python train.py --d_model=128 --d_mlp=256 --vocab_size=1024 --parallel_block=false --init_std_o=0.0 --init_std_down=0.0 --lr=0.00204 --decay_fraction=0.777 --batch_tokens=16384 --dataset="wikipedia_en"
Each number is 500 + 40 x the weight over its row's rms, rounded and kept within 0 to 999. Layers, rows and columns count from 0. Numbers have three digits each. The size before them is the row's rms in percent of the matrix's.

# layer 4 MLP up, 256x128, rms 0.0859, rows 133-255, columns 32-63
119:499520537482578530504500457523509528488483473445504494487578493451511511412516579501506588480498
100:482441477496563487458460556453443540513482551470511467403574489564519500477511489438467471470566
095:459464517556391473521485532474514513506554619511464516488568491488553436518559520473501501488503
095:458463506461495498520538470464472482490535548437547494511421448521476468481485524452481507483553
110:539441523447524473510487525543519494529420491527494465604518495493479528470535434471443510478517
100:510467489509509460485499528533505507507512523493541478530460566443562497460585440439504427522550
105:569513435473511524517545442416478523572412500453527488446503476503523475493524506510587549547524
108:462526459545561401470537495515580579482461516506478476536439449504457443594536501479473500460506
108:496479465501466476559538486441517513507459479463524519572433482494470488503462496472501534531533
105:521531523492459509484520498487508571504389446479477459542534505431528534506595549426589495502472
104:459450434537464577469437534556468411460533521517548553550475483515535588540569515531468519431496
111:550451491526494453462511575420491548511440557494499446483510528536530558387499511452532441493471
106:437455467500489488451472486436548538567525492530419537571511479507487490508532507513479478468479
097:492542421481464614527457467536523457483460470409448546540530469531434447488517463477503498467501
101:518459528477496519509504572577540477477461526509513601492543514464479524466448423488499527452541
103:529487510473466491507505458491526457443537530513514549535506500527521439454547479542520474494529
107:539517474441507519499551516494444539537533460460542555596476501490487538466464470521472543460442
097:511519508463544544545548448486513475504459481552513543518450533509499508531515505501564432462508
109:425599473488427513496471503498503517499490593525502462466501508541509509458485535548521415556468
099:504449453511521425550490467502475524459404479563562421550541442518435494556533496455550510400503
090:543516525445416508539526436525514547456469479482479450521507517520500498500544560447501503512485
095:515517412483498437566578514491498535506429485480493499539449427493443488522530526481491519413433
109:486559435531478510531485555512526544457459558482466479513456526524517556551520485457476531487495
103:417484522457498492506491426554447475458448483524506480489532447419568485500488519483507556463555
105:521581524517522470547429479539518488472475450549517496532542457498437455611540487460493485496488
098:563523485463524520503500551505504560565462466539435498466480533494460406515492569501529471557513
104:445424482544504503466539558506515402557486540525461469514511466496476530503503488489482576527424
088:462459514492421538520469535435488481524516509517497461567472477448452422470504455463513460526532
108:511488470500449496472530549550509594518482448537436478522511495418533451475456489464508430512559
097:496562574519510519569513523513539484486438508503495510521482526546558434530526526503529499529504
100:521558532475508481500507513500516544475556522525553606524512508495538550542465501486548464486491
101:504450441448568463572544501564557504555507520530512543543410517477518463523512535521433531504561
096:489474430493527485521545522497480457467556487506509512540503490492510529460519484505568554432447
088:484529481484509482524579461537461514498461564505409452523521489516495527520527530530468498431556
096:512429492510589498524493435486493557526486460479541482466501478537490540525547586470460484491561
101:468578557467455485497557473544585486520481452512478469440490474558471452491469516482517548463474
099:452469523553477485509497557541475568507481475546481491448513423471513470502486446470506506524411
080:502528461487541451577486542551573498524553536457515449500470495512491503525546453430427469611489
103:510481580510526525514500478548459507603503555526546552495531508455568574466445498508506504494480
095:483499500479479522468504471539427518504412497522508448394423450544485457524489468550506543502503
090:457469514431469517557398495478515493497540479521500572496443424516556511533584478482542486449482
093:540543501485496501516511441431531473468502433474562446517504530498481500501526468528480586521562
093:564497483494461509562525502503526494420453539490490480448514586480418468471536540514536527518499
100:508458505452446557508550517488470512540542466507485514479581471433464496493435440526535420452458
106:631510489526452400461529477470436549493483475535548527527488483428499462507556478541489495468464
106:510462575513497484475465557531521528522517531506558515458460456452570513509459461496538526473582
096:461462463559550503528377579472503525574533579432521586453447515538535478590446519511515478509514
101:502536437481575507569445547463514495546491466382491500469500517441454451528437499515475491474514
094:471455473531466517528442550477473549501527474442517534539528499481415504477510496489540549532442
100:574546578460520508503543552524538454481549490491520467496496546522503505460511438550479440550497
099:506502496444437495478462492509495510527514505544453464559520519506478547533478467526515564504469
095:546460505464447473538562481550549493505476518531501469555598578513484505451493555482481510497520
095:467470449541479496509437531451531545554468583481480577446523454503488473538492494495495508492524
088:506465520545512496523565484481525460535540438535466459514440496512502544463528478447404467574563
092:505557465589560541438499533484468526547538499501545465431494563540508470484533480474506541551511
095:502478551456492485496458434465479403483522536562507491467472570505484578525466523495508410468497
100:499530500460528514512571462439504549522447440458453470404548453479531439433477502481509495449427
095:487558478502486540511452600477501458446523578499539508530509567507456544499496482469496472468485
092:499538458448533543508506523466415565532518463506514539554461499516565509455443574481487498490534
102:435502560485571508570593462501511505496433438471481467419529518483509511503469539521518526543533
098:558523539516466461487485489507430529505487523565509457502561595426496537448526518507551474512501
107:544488436500484525529501546487506491467543500466458528434523520531499541484522454497480494436514
102:473554458510498456522542486565396510499520498462509479458479529444454532458503490472543552441513
103:484579467502498522478508476511495440497475424521480532470525474539502495490493476577467514534533
099:568547436530456550502509497542500484506512515425489554472474451505406431537452480521552566507444
090:524447578535529531423397516446495515503489466535574526536480490494520484561493492514479509496501
096:502546483538446562493489515519436532502482529443494592536451561546505496482451498514524469489526
108:463471525556511510584457487505482482538484462513436443429486481525545574520535499511522510447473
101:591518482518473536487530493432543537549517582479496534499449539495512475449510448544576537510506
096:458508450470489515508528471442479431568513529447491526486510479518483455500460507499555560579447
101:530433507561505470513429491576528541482611472489555521494521481514503492483462543480492547495502
113:518494524509501480467480475515495461517538520499531512494537456515504496458477390482527532608492
088:546534486532501465551463507463475501469482551467451512524546477506519524476497530483517480455457
097:511419499503431454499506449471450496566466449534405517477465503511544470568476478524588452492458
106:486437500554531494463584512527505412522552469445445453444497457570478534401458507483468565482488
098:549405546505522528493536552567592530485550476501470561486532459511472479576496435484514454457505
110:521527441511453525496487485443496490490453494548528461508519488490444560470483443471517596498474
098:499520457472509490510409528531482547522505500488557524490588439485497457521508536548544556479578
095:505512451472446486467561474503575505480496525500516571571466468486534582533454533505599504467509
101:438452566469490474444438504503450439562511576501544486501508467515487527524537458466443458583489
106:474568540457486490482503500461397465480453458473513474512403517477506548484470464491515493509442
100:472516502467568505545536567501467510516435481585419482453544491435432485515533492518482451452542
096:485522469517452532466440529472572514471476457498468483458511507521402495472448496417519480511555
102:555539465532521447488559583563537524559524534525537484422480501504457535401520496526524545508471
102:500568456540481551455471437459440449490538451471457513505517448559478505471450512523470503487577
102:501522441473507537493531508464459505480531406515530596470521506407483499460488507483550507476497
102:540458520544516531447439551439486421533496436415531521530472440534498545437529505467479568513500
107:500509540502517504495499516527552483566504467505477525548556519454501574500630457472503540557522
112:469544428523440460497456478479461572464513537506499455514559486515482483499521487571421439565438
097:538596511473517514473548531539527509470567491542551507592501466479492509458465481521544451534561
103:501505491477434513517431520499520479514400523586540547509446453457550447515559524554516458490516
100:534476484559486515498515534634440482488526436548578527399442526523482530490545500431551487500462
107:553508475524585495481490468548525471589449518493543494549449529558570498492447531401471521520600
091:491507570491508444527552471513507500551470442524555482495562494447478506483482446498564544451521
110:480429455479466521489483471420516615481589504422512474579560480515500469507520511480475532500460
104:524526501485428554547463491497476489523477555501463482495455411468568556553501576444477507487505
103:506585435497468501487486457540499439500542510493518519485438500522462492480450451460524482478485
098:512465386469453471524508535491470534550473570451483452463605494491558473485502421504539529562501
100:537518466486502474556565543465446484564520501523520508458460544426545487501410495512549449558557
097:535471522571526555477538550482543477509475501435470522466457502523502504486525477570484494506525
101:510557472459506579513428495558518490514466555530516479505472520465436529490564505471467515546484
095:484490511484464494516546544413486516515517508476491568496534507381450534567495519536493496517540
090:531571537524544503518548506487442518471480450450533455509512508507550555528569564457520460489464
106:499555439462527518491504514501460495506472560523528465513504461501514533495492444480465487515458
108:485478518427542524519480515504492521490471476532525444542519459487532462493556510469503476411496
107:472462506502454489490486453490466420532545498482527609516495474548593514541479537465514430499484
097:409435545489448501491536518426533541488480434493501496467506593572491459474536480455528482482488
100:506488553440464524496522557536463535491462479432472460524529443539447542462488492464517437553491
095:499506474520539500502468404465494519421511522437549501460586445487476484528532483473488506470514
092:584472491481524477477518493479524466555519542473506509454531436423508454515445466484455512521481
103:510438506517488526523481575517468535485497435437460505558535530415505502517477519556475541463525
089:510489526498512524488467531534475509456478513435468457539492413517448507555544494465465443490538
098:538459537468478416553499459503520527465492534489473460475528476507493545490394520533464486477537
101:570511500504505483496519479489466501592532373472489480510466490490421403514512477479485476549471
100:505465469523511520494519522515512507528493524495465511450478520487592402579461486564538506477530
100:528545528588474486557393446429499550508467519493451541532488480507446503568515464496595517462532
100:482485522520596506488549495469449456510602535461491529476565471503529556473478543471405522516491
107:456502429481479494523454508565457519459510516490496429586483527516485546519556528563481521415441
088:515497527582471412499499502509510496497482492482594527596493396502542511431485498442523485550449
085:512514581536482494505518533476509531473498532502433472521464570464462535541531501406461504463487
106:508494503526479553498476535503540505522556492463488506497519482540445530504492514513431461491554
097:414508468544509488496465601487485458515518546541509523518538446517472481513515487453454475538495
084:515581506516472484464543381478498485504513493535522471512546537521510467556536554589544526525533
# layer 4 MLP down (transposed), 256x128, rms 0.0828, rows 133-255, columns 32-63
114:544532468482521463439517463529493457491447442511496473515500511493512552530533458421484526526494
098:621444514501605506561488565526556532510483538564438490568524525451489502542504530524519564488540
098:520492452508462511496547483496485484459493496485513544454457523520454542521469512516476522469516
092:578447412449436519537525455522475492520479556519519519518574508534472552518485478516505532476514
107:508506466452502449522521497567463549529530598465498457455539486465528424519447531489586456540472
100:489534490534456483403456469504420483431459506553525518456530494428483467629465558465524510529554
105:428435592435496533521513503526496437581442493498474491502496418464544591480510467475508484491457
107:579525456467412486493488496469454542393528497491516502494376504432532481540567505515465537413505
107:528475553489494487613582454483488558523461537527564544487524437514466440510455522503435519552493
103:441515505541441518319457523542488480451478465483509479481493475437486432523465460450513507517549
104:555511499421481485507505487465499526529506489503473615461445592540554394461521454490499424570474
107:544532555508473442458494470509511458512410469503489523471515467565534606550520498556511558508509
106:537469488455485585454534458497536455500536486501503577496425460439425459522576529485481490540499
098:414501510542482483503585504441490499541505468512499530537478452553504515426476562526544600493490
100:523497456517492537487505525539482514510501514531520527568463464498471541437525436475542481455504
106:536592512444508471544501455453445461518502522525476484594504483545463533526456535395425556474443
109:472474470563508468452420508486523485531483482489427453414499476501511509570450498443533436521529
099:515452540535511514427511535534474504509463447502473487538434443526484524378477507493499512506455
109:528436427468558501532521529449596440510503476504458506509541459542538530528464511435428525466479
096:432521513496571432457550497468476453455434477495444473503471487491448512523490527479493571506468
093:456449480442518551491488468529544559501531510567471488497553501565545540473463504530499510556479
094:542382481495504564520471529451489508479583490536467428526446479509575520439517536437526609488503
109:563480498491531513531509529487452379590542530450469485496500490553451477501452539485523424574490
101:474525539479478514537463458443507389586413468519624505485492520484549485421440538558507507394495
102:444502495415539461411439582504537508500530521532467471480494514458515528468484473498509507512504
100:476528446414505454488478434441529455457501510532506507521542476436472466533560527469538401550524
104:513407556529476551457482464481496513496494385467500532503429537511473487532499555581486420556444
091:549526474523494503573470546510480458466450473567506476525480532503499614528571496616500500442448
105:495508560483480466548543496488520492477459525562450510495487479553525517495512475520424482498503
097:487539523513509481339473487505516452547450549510453536497484484503502537579433446544477465479491
097:500565452484494495419537486470531475530580507548442527575417498472553586495478471488487603479462
101:407470506509552547521479499526544473484505565479529532475498479459552526403477576545496458519563
100:447517490485544498422485506466497568452616479456517465503529560461536538438499531480423519438411
091:507514483515550476536514473484526507505558590519555526516573484502447529441480497535592594524464
099:498578470515520484483501564572488483492487534539541570516501573436533468433492526491550429522490
100:514548540537492507403471498530532448491479505515426551495462531554545470521445497416525549524509
098:481555537535544472458423542509472491437422413510418443531479478474489502434487527612552545528524
083:505499444547432501436553472519486504502402492472483474488552463482576479545451495582495554483543
101:532471517500537583493477507468507511584413466527501525459568506551484515478491559506521444494508
097:510500492495467524583523480486490556514487506486506503485411539536580439503522476409486526493494
089:467470487505545504482510509568403515525478492503511495509474559492524474478521472403534512541502
094:462518511488482551432524519450461450486525489458486546425529504573450527475474540449440515541497
094:428512557531465525494498544503486562448519527493516491451445512504467537518495547494471536504481
103:524506463490486507430481512501489483452571559510512478475551497544468525507520523304450414490473
103:496562447490493493478455476460498478411552537550552527494491511531513446571448465487510487484576
099:515488517591544444577492452427535499426469541557586517545487487510465453488508505550582505562512
099:559481520453451524492476497497487513478515474528443433502443457470475534586531631532486469534475
103:515461489573508489566477541556525519500465449513534586545528527489533529503484553672547565496504
100:474406469486552450507465531514454507521507508411529498482512484556476455523523471470510402420450
101:506599457472541528512555510460484510546557531478489518508494476457578498568475518515500528546566
098:520460521595438540478514515563505472491563527537438529548513502456487466432454503406499526496483
097:463463475491414526476443538584453516473520519499425511470519536539448515408510552396474451579479
098:467534568450472481420453528457542504559506495486499470483547461478455518563492506460534595516507
089:502510523516544490454425513469543461474462449505493486462506501520543480460543475502437437473475
094:438480523446432546481513538554550492509505517507423518469473519467497523517513531505525427536510
092:483528508569574442446525531485491531502563468465507539512468469484589551444526498530479548565541
106:505543500517469490531528508525476515519430449463448490494603528499456467484465487590471397560463
095:522437514518480487513515413475484499525475451522512425463493478460475525488495466548456466480430
091:523441507420446647533560541477456497577482482470559453471494522552490557505475464471578522538492
106:507511447452537478518488494466510496516598541489472549516514476406412485516470483437522423599500
096:506524536488497478429504534526557471528509564488537519431555553471436457486489501558480553532548
106:487506533492568457485486482532534505513457457528470521498499523505502513477469504456552456519439
103:442492452450425597556541510466456501435538507483570497459559469509515508495466519477410454519454
102:450492496609453611540508548455500513464497487614544458481532462511523530531501548474489582439518
102:539522582549456533574502579484499534449516500442492507535553519491504445520471525480546535506470
090:473507411482566557515439474554453510506501444476592497498505491468520415462492444482547568495470
097:505478470520472530497477511507514542570483491558494443469539471576458448529466493401508539552478
105:556529510438508554524530548570472523482532500513584464461493478485522582564537551466439549491459
104:539479449507534519508421484509444509561510537518517471500446501519483434596505560453459540537494
097:483458540529540509444524441509568485496429448479499494503498463488460550483572440554497487481544
102:566443453517462457490513474492511490486412549519505501537473531506470527471474491440482597528549
114:557504425491498519467516539536469508499459456471528477521443574491412487497477628589505525485488
091:446522503520475455490475509523546496433515536446518485458550442537548491520502512616464497407479
099:500427498462556514458505539497482449450462483502454513420547516571579503519461477495532444508516
105:439486466500433515523466536526455559479478475500463495477487531531496546506449405432505500518511
098:441491486577495510494489559495398478481485481540511550484552497462489466417465495497518492542513
105:536577466516497468523544480502541548562563450468537495509485480455428551527490497598466467467416
099:517452490433470450511512516488487546442566538515521474572482554486471493504610582577540542511410
095:493426457465468555557496485415524498487492509525539459472515506503482514541549543527487395481531
102:489512517453487512522493516529494478516434501509510561466483479551457439485511511551455468542453
104:543503452529507499567499546471424489502472392548423518505470536497526454520455503651478514491447
099:565511450473506449509572582548485555433503523475551462549482488413548567478520491523539566527578
101:475485549545497511526527567500543518500468575455471473478549414535489486488507458545527454532496
101:483430486504502468476496511521480477487520523494552475525413534414526476537450463546548473512542
098:534471450580565506534493508484507469511413497467550537551506552569402520445504565451510493466508
100:477468444408473582367498518436496523492482490498567537466539486490497495526457517376510519405477
104:527463457432438520505479502525496474517473503473478547518511477508586435550463426501476518488444
108:424490527503482534540489533456472573496514527471518483492536526511478474496480482622571509463550
108:436492541523536457519513546480519524531447478550495424540541496468415485497509534432541519500541
097:525516397526509555505508572483533504508491531540542462504528493582546499506511493441524510577452
100:470484470527509486481511518557535510540479513484479491494548467480613437450532529478428472479458
100:511466506481515546401444478525403498509538486480441485505526466558437466507470581403524469471480
105:426530486478493557509453510520530518454475495558434528472498478491419511522550483540522501411481
094:524486555485490430495442489568499473507469477514470535536421555525491469489522493572562489534505
106:498526484463486534601527412540524516488573509534545493492460517518474546525512435556480515509519
103:477466478475494526479455516503497442491527556527545478483520491487506485542599527467489509472542
100:434421583503477589541478459509525486532496527538486374564455456490438482477501526455498543470476
098:515500480462503539686585527499473520501557481492563536477588533491544523521569493582512501480495
103:520482468503489543419509534514513534536561533484485490535546506505513518502506538436432589467486
098:497478493483526494601563530562508480494504491440431509508467477485475471479628524545505464469455
100:509525521510525424537455516521522465487503455474537516505464498527510568433468535569510481476539
097:480493565474500491478506513469571505506466465521379502471501531409398478474541491500529492509506
090:502513533491452521519506444508491467474503431454488428497537513555472470517489509607488504447564
105:484470543505439534524489554494521470531490501531474491481582536471639396564551525501505497526550
108:479531483440511475455525446440477513535570465558536529531544449494474433534532478569543525576482
105:488491516443505450510460512473558479543472543500514520489530461553630440485495502439561443447502
100:512484509513634485565505474503454513470525576495534519537468516472547441481511505519514555555486
100:479485522479436471488450530564514488411512529444481530454467515522504458465485517438550520501478
097:529548487433586458423522567487473550445449513543472457498510460512425478499457496517509507502408
091:454562476520534495549502555534483510464553479456520531507502485449478400588510443587519493508465
103:458472566525517559371502428431506551515461513519490569445488508467500495475529443461553460435556
089:445461511481533406615543467472428515511519474482507491467446406463509506504496466589460522380428
099:562464493509514442541476520560525521482467538537483409504496562518537512523547506578498542484477
102:483503576495445576469474510495508517518509542531656508520494465529460572548561519587489570472532
101:459531494529455531485490497567568512508422542505473503507483556476490482427512449512569475517534
101:523515481431510480542566567517516483522561401482510498524454469489537573501457574535555403508484
099:403506524506471476429452464511484495516457550534528512435509506469496529523571554384494496458470
108:506391508530460403532581495525553517480436513469454519409461516438488484481503490490534523538547
089:493463460440505511543507520491486585513456457508491454471478507488481417521587489454548479525448
087:513528517439533491533527549465451500484508483468463469559481552471490461537459528554515546494507
107:452544488515427478450458462513444520478491473528453481471469501458510458473481533386508505548514
095:512463427495494532524553477492454490556464521486504507466480501562506468550489539496500527465542
088:552457496495518407510532479507506472533469470520483510484517447564553468441553498383497510473516
# layer 4 MLP gate, 256x128, rms 0.0927, rows 134-255, columns 32-63
100:490564553478438479543477524527489463526495428486593437511470435485497502528460508474496498451497
095:412451491546452457460439501493505527510542530505486542481535637474505538518511516476509470498534
090:466449498560499566492429455507461537469512516503509463577573502500462526543442459521477534498459
118:548461481520484437494453555528545504514448594554538478475540518539498519555464413482491551514501
098:490534496506539510553522456564437514470551389471486526526426529416508500490455494559510512500499
109:536476573505502453531538551480512426434502454569468553485456575560532520528501457545587487472486
109:489524455519475470511485547452559566481492491503485421439484524546498471407528503495564584494460
110:439464468504459521470528526502465477447527516559485447504522572440575501479465482537525569494506
106:430513581486515552458487495573478512519464455466491494558488542467517461494507543473495550495415
099:510527566532586515563534495492537510465467465475475467482532494507510488515573528513475469475538
107:469543504500511467593484484488525499490501415460442515535522535520527535442540512491465482388531
100:423423559469485495522517401432530467562509479532463483595517447494532553494503481481463519530538
095:513499446475536443491572483521440477483494472511530519509529534501572505440487540442479544469495
096:526540496472514429533523464503511533486485528575512539521440560457554545491486515566548466486449
101:516519526433466508562542427493463490546419460495540500596471480449499572430515555515518455472435
107:543501464482512497446524450556486531605474497495574488474468541526442516518504489504490551539480
099:472492436428472487548562527541529467496481476478459540518503545455452517536533480490538403459428
108:484519519539469505459480523461533551562558501532452532508475536467493521498479493444533508541533
099:491503521414509510494528499574562454412527423501408506474538499437516560516499491493556533436490
084:486559484511493605499365556526506546498596514505485528559590532499534525459521517470468542462484
095:609567478504500449516455530515568488464558492509551479551472471488508544508449523459449472561438
101:491386504551515511478427511501551508434482545574519507475482610483525468570475507448533461544551
107:428541553563525530568586458473509506515398457475402459483498512481466489526540423519537497536550
112:506551459414488530624474506569499482454529430534445474534551396460425517471484503453478470405493
104:402544519456437490559487435444487445474569498506510480554433500412485548548476486544523504401533
108:525528518521546543516473490559448498473532512590546609514438492485511462517434505571510466472466
094:454478520505575472511474433567531437423479482472483488441501541521475520513469498504451428432480
101:414471518527497518494451492468525501606530535461466554482496507481494558503420471477562534573548
099:481491515514437435542548520526479488512487432522459426507444485484576480484506541455508546446509
106:535585575447564534538550516489589466502594462497481549528477533516556548529529539444489480483475
105:452489517481488454559520531486550470480489528526506452510533515416447525551491553483553478460486
100:456544548492451478504503452476521512466510504471500415586541523481487569531466477504467509515473
088:497574471466496503479447447436498570556551495473570501510465502488505482524511428559490481516539
105:556537491559470474472437506424489500422494537492575484534508545473474562538500496500503471489519
106:481479599501462503542494442544527491478469522631470471511452579523483557494498527438475546503492
098:545488511512501509530513500515566486492537517565446477504355493562452575547504477493490501536548
085:479477418511499550498456447483538420529437578513434520491464539527515473465463464474554522539547
100:453533463532491437540582529518510524496514407523456504533468485483464518523507495465510476459544
096:525504455538529439461519568479593522483455580569551491494552518531512563493541475447551510470474
085:486500511529498576515459606520436595472570476515474505535479418520470524529493486501490532453505
094:493536468492487456522510565544534517548504497472505445477508449491558464465534533484509499564477
092:465513537481504475596569527497505422481549422473432463502544504428502493443506545505532493488481
098:553504424459502569517460490539468492461484497480480537550492518469466504503481520535588485437392
106:515550482522491480545514500510524500487483513569518528497492540502511501482586559529482484429513
106:468497407488495508508513515529489480512482492481503465479500525532394503449534519536423523580477
103:492545526485438505550536483554477545558490471490490510540552504459502499521487440524515483517484
101:505500533445494544528539489546475470484519432513471569551514507507519505475508523530518534447461
100:501500532528501426515435439499524545538524490460584510526482528522491524492560564508473495412519
101:472592511455549502546535517436541479435581525538481552558426539505533518510564469534547443500492
095:511527452490504505566488509494452517558463455505510498537429494480496523549488430524545506461555
101:480550574539533494530552465447506487480490471539494404507508535484517485525540460492518499474426
093:559480455555483537533433484495553503460530462510518497552526516535503453507527461513469477464519
087:451473494542490447511500513513597544469538521491490458485495484494463546538501551427471553486481
094:556502510525531525495505469570582472441434492558476495526535478506472541514421509535560534506469
093:478570507554502510486469488532532517469464485483477505426551435515486507530471517568525521535478
105:472519483467483493470542461497567466459548482539477488537539500530489558499560504573447445495462
091:550491480534500456510507444557444541581463470560498515558516546491548482464465566488536503485427
089:350417571460584438533492519465530510490545480503509523540525522492463560495524559488483529488442
107:483479519517496464483524502468495427464578561502551542527503540514469576511498437532443489442541
098:505510430546539576500499501475536549516491483556528511441533526488556503472472517580518492533546
100:475467482552479481514445459466546493463464531537456458513437543545503540570467531504523481443439
102:405583514532509473521546516533488484490518523512506524504534573506491504554568564581516513450532
100:564445499483542525492459473586516458560435527551515437423453533460576492440418472489497510524513
092:460551525507560465592564621553499533506525513546462471508593491497515505419536518546544445459452
091:473556462567444520517494528463482450571511524472450558529578484460493538491481489507477476527495
100:499482534498469495514417504467519445442477474514488418536500520473411514512444442457407543492476
113:544539487487572498559437492473439516468502414495576508554477469394467524518540482592497461451498
106:515522508513471458513482450463528450464475484538456486587462445448438520541545497493488516528349
094:521559496490494472522503415530532527453497547482519515511525487471466476478481466536558476500441
099:478525494501464581507567547558488522546488506544442537447503463520493524538495499454529456432552
106:498512423467514542564479518524495523499485486452434450407530481500519516504476446467527533483528
095:491495502557455520507433494495514505510511532508488557543495498521439497535497585476528520501494
101:537494518509479532568491505488496551505571440482502500463516531445467499470461517491514597463442
114:491523470499472448519526436486472541526427471468516454521459537408480500506498535597540520460372
097:514466551523457535501514532561522568521507499560461491472483531562469538490468386513480518483550
102:498501530481523587480508481526512516561483563481515428533449590482522512478563531583529421572514
095:486433556515501544493445434549492531469481448444490514454530503425550455464551510544448541459554
090:511410457471460497514549514512492498483495487499487477503490544520433529468525421505518538495462
099:447489512536430486527542483448497524518564444526510444576494501460484564461540486507466478522507
100:614464521500539407535526426483538552512506486516449429502537478468472488519485537455534488438510
103:510573449528459489485547558458641492473497518520471500525531495470502534526496495527520486571433
096:446512434440488498566503486484441580446487515423543470564432565420485521492551555516464501425517
101:525484424554466496515479498464525492513440490505452478550517556487415584505553540490548523463424
102:446496574490478472528455473575501480470490456437487599460426475535543447497462469508579529456507
107:573514496448485546536534464481484511480434461480559510492520528380522509491490469495504500466485
103:424497456583442548527478455516504470603533408485392499461491491503466512461530460500511483508512
106:456506515487465481622535462465488522496537460466546421437513499488485448475557502573548468504469
106:522533539532463476494507495496499556472521449504481632558541523508486508517475527494504489475455
093:544475496496512474542464502502482436549465456486432433548533498509444452501498502487468541516416
104:496499556447452494539464446530463489548449409559553499468487549471492521530422471550530450497418
108:454510531482617456504537589549538447529510491530518494514437554515511524478533482514538540486475
107:491477563609496515490484447468490521570471535538474500524546440543476500535456475505490533589485
095:456474476486495518557489553479538469517489584552529483496484446482532505533507526503517447489491
110:468473480382497463557490436470489561522503510543468430563508498515516553483491492490517491440492
102:462528469532483466507478551491507544488450521469462456520475504478345552521513577498489492538520
097:528506545507548438512576470482567520486419464476514438557590575483520483511571501545529518523506
103:502471596503493432496486570478571557461473558549529440599492523501433545556587531481477509476546
105:491500546467504482554500513474525488490478461468487500530463522457430482502519478519550482556522
094:462511531440543512514522522479519519482471494490476513482518443465532540489525549443493535439458
101:509459550542457502524575510497544518493529481500468460499443480514473514541527521551456497419489
098:474423456546544528528470510506529524489523461502512520489526474527461478547535579489486488399523
086:443515533483527486539487476500503547519503476513480519505498479509503519534471495486457526464490
108:464511519517467508510526434486552528532532441501429479474550506524486604421517494503529514513500
108:434488503530499578507376456526425517523498436508465526525544512501469435467518431499477559452498
106:481555416450502425517458493434541542499472481493501524524514465486452503530488580483537480455531
098:484484482495454503479515517436487494502473499528561482475459510538514588550522473457533492483560
098:468447485479530547514463562522537477465512414525491497553453481474517550502500481491471534436457
091:471508433515543550530503401421506463388515491521489439547474549533530518461499527536482516389454
094:475475476455473453516535506493500442459469513557467478482427508552525529536511554466438474503497
107:469525430517423503517533444520526508426440501516519482476470512483493464588574504544465507489538
088:447521485593481461570431472479490434510531462516450508514509490473526452562437458546481529454491
096:532492575538433549495430473513493497553462470502548557477485490450503501512564490470436443484523
099:563459528553492506554507499454585427536515515518435452465425537535494489514536487477510510514493
111:418569474477548491495536521484564490504489517546462478501564519491489577485549471495541580489491
095:460488496470515522537469450607459531502453413482546534502465416472519496544473503503492497485532
101:492468462548544534515553504522478440476454530601545467466434511461551482502487516564600446514575
113:552482488520574490517553530501545495568500504510506473475432434532540535507461563483525479520540
084:503518478572546526528489456531544509615471552491549495556582495513464439571445513481479493488533
089:456516497446504451502536494491467490485421439512472435566411490480473464439457512568525459520536
109:463463458576471438503498475455513504511483565564492513453474502488503570572455448507555533504502
094:371431565563454512559516513468471494506502460522438521512523454508542425489468508487534510593545
093:525544507491502452625489506550465525427541449481525484560514455380465493531532550506543550447530